Weights of a small GPT-style language model, trained from scratch on English Wikipedia.
Architecture: RMSNorm before each block, rotary positions, untied embeddings, normalized queries and keys.
Each number is 128 + 32 x the weight over the matrix's rms, rounded and kept within 0 to 255. Layers, rows and columns count from 0. Numbers have three digits each.

# layer 9 MLP up, 896x224, rms 0.105, rows 93-130, columns 56-111
108098141073160152094155126123226099046115148165107142085108099103069133134169177113106136201094174148128144119148072116133174193160201090166147146170167114103125131132
134146153119083116142109160124107069088132157155125114048084130135090121162113098125115082107108080135124148154086105208110126107112150050095116119205117105096104140154
128053167093157106149137100152128177139121100094208160064145075095140068196176118155177118108114127128133136184148130116139106122121121121130118139120054163184096143132
127164134166100170111178109119081110170179130112163128145138163128190108145143201187097085101156107132103145097118089093095147139146120133131174133118127114174116074082
123080144076144128207099158129160131145137117125155100086163077176129109124140142134113135169086104177123081152110091127088139109144201154160108163088121149158122086127
161120150140091128140081049143197111104132112126069110131167129123093128110154161152154167060132151118120091180092100156123129126134159123147101068132116182068092134150
126115162200082178158132144169183126136126142124141127142095169204080115150090097155138194144076136103151151098101112183078109123187122090083121110069208165172156170123
103117177195127088177159122114155136143092136155178147120132110068190164089185167122157050137147127171075088111114132103124144190134151148101119123132171156177129170112
119135106079124134138083097093120112099182110120151132119119171116135192157102137144077122140104145109116205171124099096128114167119039071105077138160125121148168175156
235148125117164089172183191124130093164093149150163134112115183153096187083141090158154128139097127131124084119081059168077144085146192122113155145091126125144143145114
161147063135169068137021110146098111140141173150143086086151105152156133096114068109138107146121140093024118119124105125167165090101094149116114128167124113083102195153
120120162156121142150124177150127136072097145112167094104103095155136100121122125129130122160147120122135114081133148115089147146122126137112168109115096148159119137060
165105074086178195123140132109168101136178101077147059132140104122081140129131149135096094081136213163161133131176127094125159082103149143213119104050169125093153130121
176161106106127097144151160159169110247141092116140175102115115098100132152121086106098161157139142169150109158086149143084158143132122098117164122144200052087161100109
123133102091106176080163185143140128136134150085141144132093183094122144132171101118186106180108143127170080158139121151122191150131123077115133148157125127080096200116
130144101137127115117200076078141086124153114174159117082120125130103161107128086117103142134125129158138151149108102097117137085125098151066108189163113109065095144112
076172063127136124129177100150097042050128137160135145088139198147112141068101142138129110118101192134137152122124129102085116187098112121173135115174167135116119137144
194174133089149158152077086128143155151203123094087123124149100085095142066139078078104063098103080142113159166120135126173179098124141156114153096104158162087049122127
112089116134127119170168122119121109106092116096113150154164109134130090100139110133176099138187157132158118092156150140212148086085070132146085139146150085127137179103
119096153093162150136129145133153164148133143096096139050162147122126124118122123099150159132129084187124153138076122175166094121138146148137141122096136150131154132166
156082117208147130100152136161122131103124167077166128124188078090161134183153132112177099066124159155130103151159143113113073157148104117094137156078169161099166118126
154156080044124125147126103117036083097145091134116096131127126137105206165108064104149110148140139133115092164105149141118121139120139124193115101102184170156141140129
087120141132167153144096091108137120113137124165149148118128131196107068119148071066142160086086095102085145077144092130156110104121118141180102111090181181143145077115
147103089135114100137149157138093147152145111141104148133104149094092193155142075123115162080173134052140129128139112182146128090068118166178152046105129170045121114106
116100120043130166173138127145162118152203076134108085141082117050117124178099125189127082060144102163157159094193122112078095132191164084120136109073101077123099087139
089125166159186136127161157155187164153071093139137136099064180112140218135106159085130095127129146147162155122137121114140199173163107142151080082172155103110109117135
100115114124156073101157129178044121131125162128137112136100102144101094116122147144116122124163139093099150140116113143165098114097079174172124114094071111162148069114
164155157095152151111145180129086139148110079110107078128137098114086133108100130156174168152111092140076141158126123104099134120156122123092170157116129122147127119128
093131134164146195111137155155098131152130113140139160135149107102056128103133055137113122162140127109158110136156156149150168131102134082063136167126117152149180111187
099113155124116109046148150133145179170116093116147166074109087116129133091191138122149128088165105074135117106137127151131095164199168111167109100123089066173147167165
144109126194102155147118201103083144179098111152138103171108126148139088135125175061127104133078172200093166109115124133135123125113182107121107140171109174128134099107
140165129126103131079126115159169138124084114194139104158141101165151079078148179103114124096116099151108107129127155083129100089125146077095135087117149081136172144112
155179116174117076131078073143124100132208156167110097109170188141113177098145116116174130116110120114125140129089037102135107172104107194144118109168072110118126120093
162130123146154132154099089100209153091099144111115135086172134164124120122170137186137146103146097109151071138124175089103091136133106061116048108091141130130112099164
155069144146155090104082051116090100172161133143086157128151149144177045139079207099070076204228105136177134089134105183110140144149112144177135131097094108122162118110
102106139135100142134137118108093108117152188083185143104134101149098038176074063124106107105109154079141125178112108128122131086192087192144076129112092153159117076100
082114142134108120144123115119153149053137179124148108098092122099126124100174054139123150103170171136117134149133116138119088117153160101107146079137141129126156155125
154171154152129097076153101128199212091176184113064086133127203148143141103119120121170116244093090159136134047093138107075140175206096147072195148146117113134116063116
# layer 9 MLP down (transposed), 896x224, rms 0.0983, rows 93-130, columns 56-111
062174108099197113134125142143197097099101100171106091134164112104110129151106177159147148137137122119168130160118117158100099155167163189111120165141203106070187078110
158134114211099130146071101096135137173115122122102128141161120108142121087108085164150142160095127147116117105089094112170130125089114144138112108129125131116131218130
106104175136099100166048126113137148138093072073166149091129175182173109158155119114200090155073095113125166126122190097091126148096102150194169101100075095076147143147
129199129134094114187119082174147120133140162185097145122196105138114123074097096126101171063133160173157123181096061151149148119169141131119184181125113148147102092142
171108107089133160162159148165160211193118169122153157151080153130126099157129181160089145145104106126101100117146176176139112151178113128211140101155117080092160106134
140177150171127117133102117105123151039126068144081144089133167163142088109085132141133132140082162128138077107146166067125126114163146145125110149114162156092104178107
172168150168185091148120137121110097103113156072177144162163202116108102121158132123165158119115166110168091085069108143173108109146183116099145112122171179199061150129
093115145135097159168146120096109100156164155067123054144116191156090149067152124171120112092120182128150029116113151126121122114122113103146138127108121148194079092102
172154112185135116173093153135141148105191113111163163109161119164152144068154110166095148127113082100132145102120121106105132121130152138151131084158148076108117131111
102089053137056168108202151104149081132141120152170127136149158184122126122217073128136095069107145162183099129137144129146123168133135115123119151178076101149105149179
140187119121098055093128104154056129114145132159128168132109112121151148104117057140110114068104132094108096102109164118108123117136151169142112095126121112155103142100
119114183159146176197139133097145166136084108068142156127130098121163123141096121163132154194193114115084115128165127035091127203123123128132086140098114132190170114066
148113146131141145080125104145227128180147066076085169131128088118089128206103102155094114145113147162196111171160026119106134133086120100121115126033155115121113127092
174122196136132128128117081151067105094119128149153119153073123173095176185165152121093110145108113115094155142155107186133122089162134118088109113113087158092120131188
115125138112150122189164081131139136119123194145116124186198179166134185156169073087144084079113140123145140185168130145052119135087071149102099150141067129089143157145
169125099100062129171126139107125118121160129099122127095128154170112128138146156093138115096198153064076165213091108099140126167098137190120069114113142097099116143153
137104126179148114126118121082074079138160117149196096139100094179134134112113165137115095118129141110116102104173161121084200143172201158140090094101146121109168116127
177145153101124142152107172162103111163137150095139151083108121087108068102148105174121113116139130159127140132167088169138149189176153177095144101094155124172127102141
148161153112123115112091177113089102198090124094171090164107190108099110098123080146102169119139095156157097100182142156144124161165057109108118108133105086088166113175
177167175049124117108178151142154128147167139150113138114121145114138145123159081174117176138161102129169090106102156114127101134066124146104114180179144090116152101094
150168124135119170136102106105126155191158120098147125108184103099124122160088146141139129088175152151132045166110142075176191121121121114104107128143170108132108046139
116122109138141152114159093116147172098143143106146104171138045134137129153180116162078148106151145142168103139079156105141109135118123169160162127166118171118124112190
112128104141136100145126099142118055106139141112062159143131108101122096128079166213118121177125094134060063118125146108157093168111142185142123103177150200124121165062
076074104139121126159112109159128139164117053161188124157186139091118156146109129110143124131110061080151131122066118177082136147096077193097116133088064103141149131067
129144127176120092119130147118091166109092143160132187140164153180145128080144157083127164166109157102099145141104120143163142152093094166120159113178136155129151164101
154161087043116106096167113101162143130094163106127112094114093157197148153131111169103102132131194137165121104097141166126127142097127098093082116060101098110148125061
169085137072134177114165099092057142139146129133122182137091149108154134135132119197127096154120069093090105102117169118162060134114095100135146116115122149159145217076
185108097137189140144115142095095065078124127138116151173086121185111168113083131044170069121074106130134105121134104093124094101161157094145089177140071114148162146155
159145106124128117107077161109084163145089117127182133111153175140147135111093086169153135149142082113108075141140076132187124168126157140168127124120077107161082135114
089131093112112124112154178168112122172155162171166171136110162094114175091167086118094111097171102172126108156133107155164160109149117129130107138135096107189177150133
101074106057144130102136088178158110092117102185059116076135159149103111169131133114119114185130165121092107108102129119133132132155105104165113090106136087111105132120
150148124199106152114165160103120084121107113114117166142098143173125131091189116095155137112138124131143101110166133123121137122143086116132138131125178121113134131129
122114195116113147166158119110172171122171114150103211187118134091093116121133154142134100163126113166164124192140170235108180064081083125170121085094158169150089153166
127155170139175217111125107158123138106181132083105121123146105159109125080107153124123078118194134131131109077098082089177158127134103104113128135115123116131141181131
122145136135121145172111177096142167137072135153090193164138084121130099072106159139177102165130072109115150063070126172145073171182181134154183159157086124117138085112
151183119083136206162103110120091140120115116073134085155176133061143116032076167085112103198175097083189176113101119181129127078138151107083118137104146104086124085146
122106121103133111142146085056142158082133099091183168132183125110101118151137104139144215162165161186121183118095115073105116098158073210083129079093115146186155119106
147180158093079110044197150082160155154118140135032134148157144115145186145105132129176182134148070080143041106134128101117076100108121118179175131184102153156137105085
# layer 9 MLP gate, 896x224, rms 0.11, rows 94-131, columns 56-111
149117137129131120124146165150127117134100114162132160163144085080162203115126140159141181120113140123145052103158153160126105132059093111102102177226158128102127176146
180189084182082199100103114126146125139083078103069140181138076135129158177094067111154116114141134112014107180119118139107080191140134051151095113092179131183144118148
121106131111159108119152138178136147130087090161164079102073146077072150114115076158128180163148083115124103159043105092134098155196182140116150178096076171136140117124
081125175131168182091098142124100149093154188137122183157155089127075109140131096057141179132140085093126125114123094219151152124066079159133157127118099133140144155141
143118065118104108151095112162104143188170169101149105145183130142139169125110181122097177219096121136132217084080141163117082193130084101097144142150112162181155058149
097171170187155184118142132127085168159067130102183178116131152200075094171021083194127138142110196109074131115164201161119108168130165142030157081130118097147078159110
077189140126100114147120174090183053106183145146136098131130102100114096144111098146090124094046118162157124180099151122082070107136085124092145118187126155101111120192
144126175079155206139113163111160122134123130143150128095125193179124148156104148110107147158152125139075132153088062096105130164044110156173164133148128126116156182169
059151131145149092119144106126120150095077060117177115167120111124183140185171107105116118103093126101174151168097141111161089112104104140103144133131114144122019196105
125144113145101156086179132137146171173129106114124148162130141125140153190135149160117141186084118086091121127118135148093089104125104103141161122118122126133154139172
096126104098080102109116139132103131128118127137158099102151129194080121123151121110127155167096105091143156087092075152119150118146123137118185113126053112109133118129
148168082092107104060100112110159106136175153120176057126131153218097112118116205174106154184061163150119059150178153098102149115124109082196113062074179116147156181118
164149143119168135114119132096177046060133140153140117112073096105172129123124134145124140109130179114148162130119087128119112142114143136128087104153126148153119107096
144146095139119038181095140112184166103102126173149122114109154107146155105116091087124133092093129100134191128144146145117136138074083099155153136138101225105135082189
147194119087137139122147065113177156130129132142162106140052132050108124188125120167124145081152106200097187138132140198141094141071053170129101136149072109116139175114
101129165141059177077103120177101141134156147112105101129134167137097142168148146066134119174072165100154145109132110108141143156108135179163145135196103099061155138137
122102141015111136080153131086122116149170096122129150140141076143139104149155087137084132137128148054115135122107149160099154161148070184146127153088154151129137127181
129122127138123164141097178131120115120111113134144085152109136096124173098114143128114089150162083136105131231108116127094085158107099127128141125136167058110127077159
150102109112131125095132150143159064147119142166093098194114131120139114148127130133137081148154105134090129088110147090160117156093118124094070180079099103149148127107
118109153142109147109127169131136108166141134173140134147131120169145113126125165175119104066142094140100174136068144128127069126121143114061103111132198117136105100122
110158172117134124150127145113111157126183060071112133158089141130130055115089125151143176124108133141054071119159140127169116146146129162148114087205148181101139108201
134109127131119095121108142113104135083122185105131132134129140118171194185104148091114144148133113130127064105152165119112127093133142135136153179142154130155145153042
125162079094155172145137133159131090198110165130149177166152120153097051159051116129123147168105067137104106115121190159157101088075129134133144157081102121128112122167
097147150204087092119136158083122171112107166175158254165203137180127146083135169047169143185111142144116122119088086138197154155070092154107177124185121143109180143099
142212119067120088073161131160116086128195058103135142064199157111125141130133052077054115146163097121111104122131135191098145121129108094120136050077100170168169061104
113112113088107122105144120138129163150127151125145175202098121119053149103149141149123114151087095157111137131156124171077147095111159159144119120114135131095193115147
113152116092106065152142109138090053095143119111049190145124154156040090106118136120160151136118122145155160184117167094084131079090094087167098106156157134140176108151
062132100149095091146168120116143135145114099122103151118122168141156079052110175087139099160116107130103085090107131193102155121084175191139114099074185084050105127105
124071101152156125132153108092072078144091144151079109087161120088078064074081189122169118106137150100081115150114094191133137081182082115144191125119091127128123104157
080180115135105070069087123142094085123126163159115158135133165115126110088170109155170153115109099120098106135128136130143116143160125081135117118123081091122121118119
121206076172055141093140095081146133134055157104104160138068144138179168137115127138110097114104145095114153099152086128181101155137153137155130120121152187180095067080
107181147203139080116070129139141105101125132198099114103130174139100107098092144092104122077154060138104125130137129080172175219086125112154113072092130122125140169100
114131085187117070076136180067124142128174172110141125079179170111099133105115072097119190160170128165098155136074135142129090122162171096088153105106091098077110103120
089176097168173075148123127116141079171111096083102136184167126160129101161091188143159117119143087088134131045173147141145074144145145136145166166085129131078156139129
109181142137115163155075174141108144156169139154075176197076132137139138179148151217173152088117110123112127106123162143094088095092151117070120158101099101117107153147
165099129162106056124155089130115121055099117105097140126181165152118165104084144129117159179130121129130118185099090123167141132144115104148154143105128181083139101134
121123124146153101050181074166170075151083147100092147112137085142178157122134066127050120135110118138118116071063172129125120209216100079141160173168123104138119193119
131211208124183152140167151128100129151116163164119153133102128139145163135059094109143107139140121152103096151153186137103154126153157105106114124170077125142128094123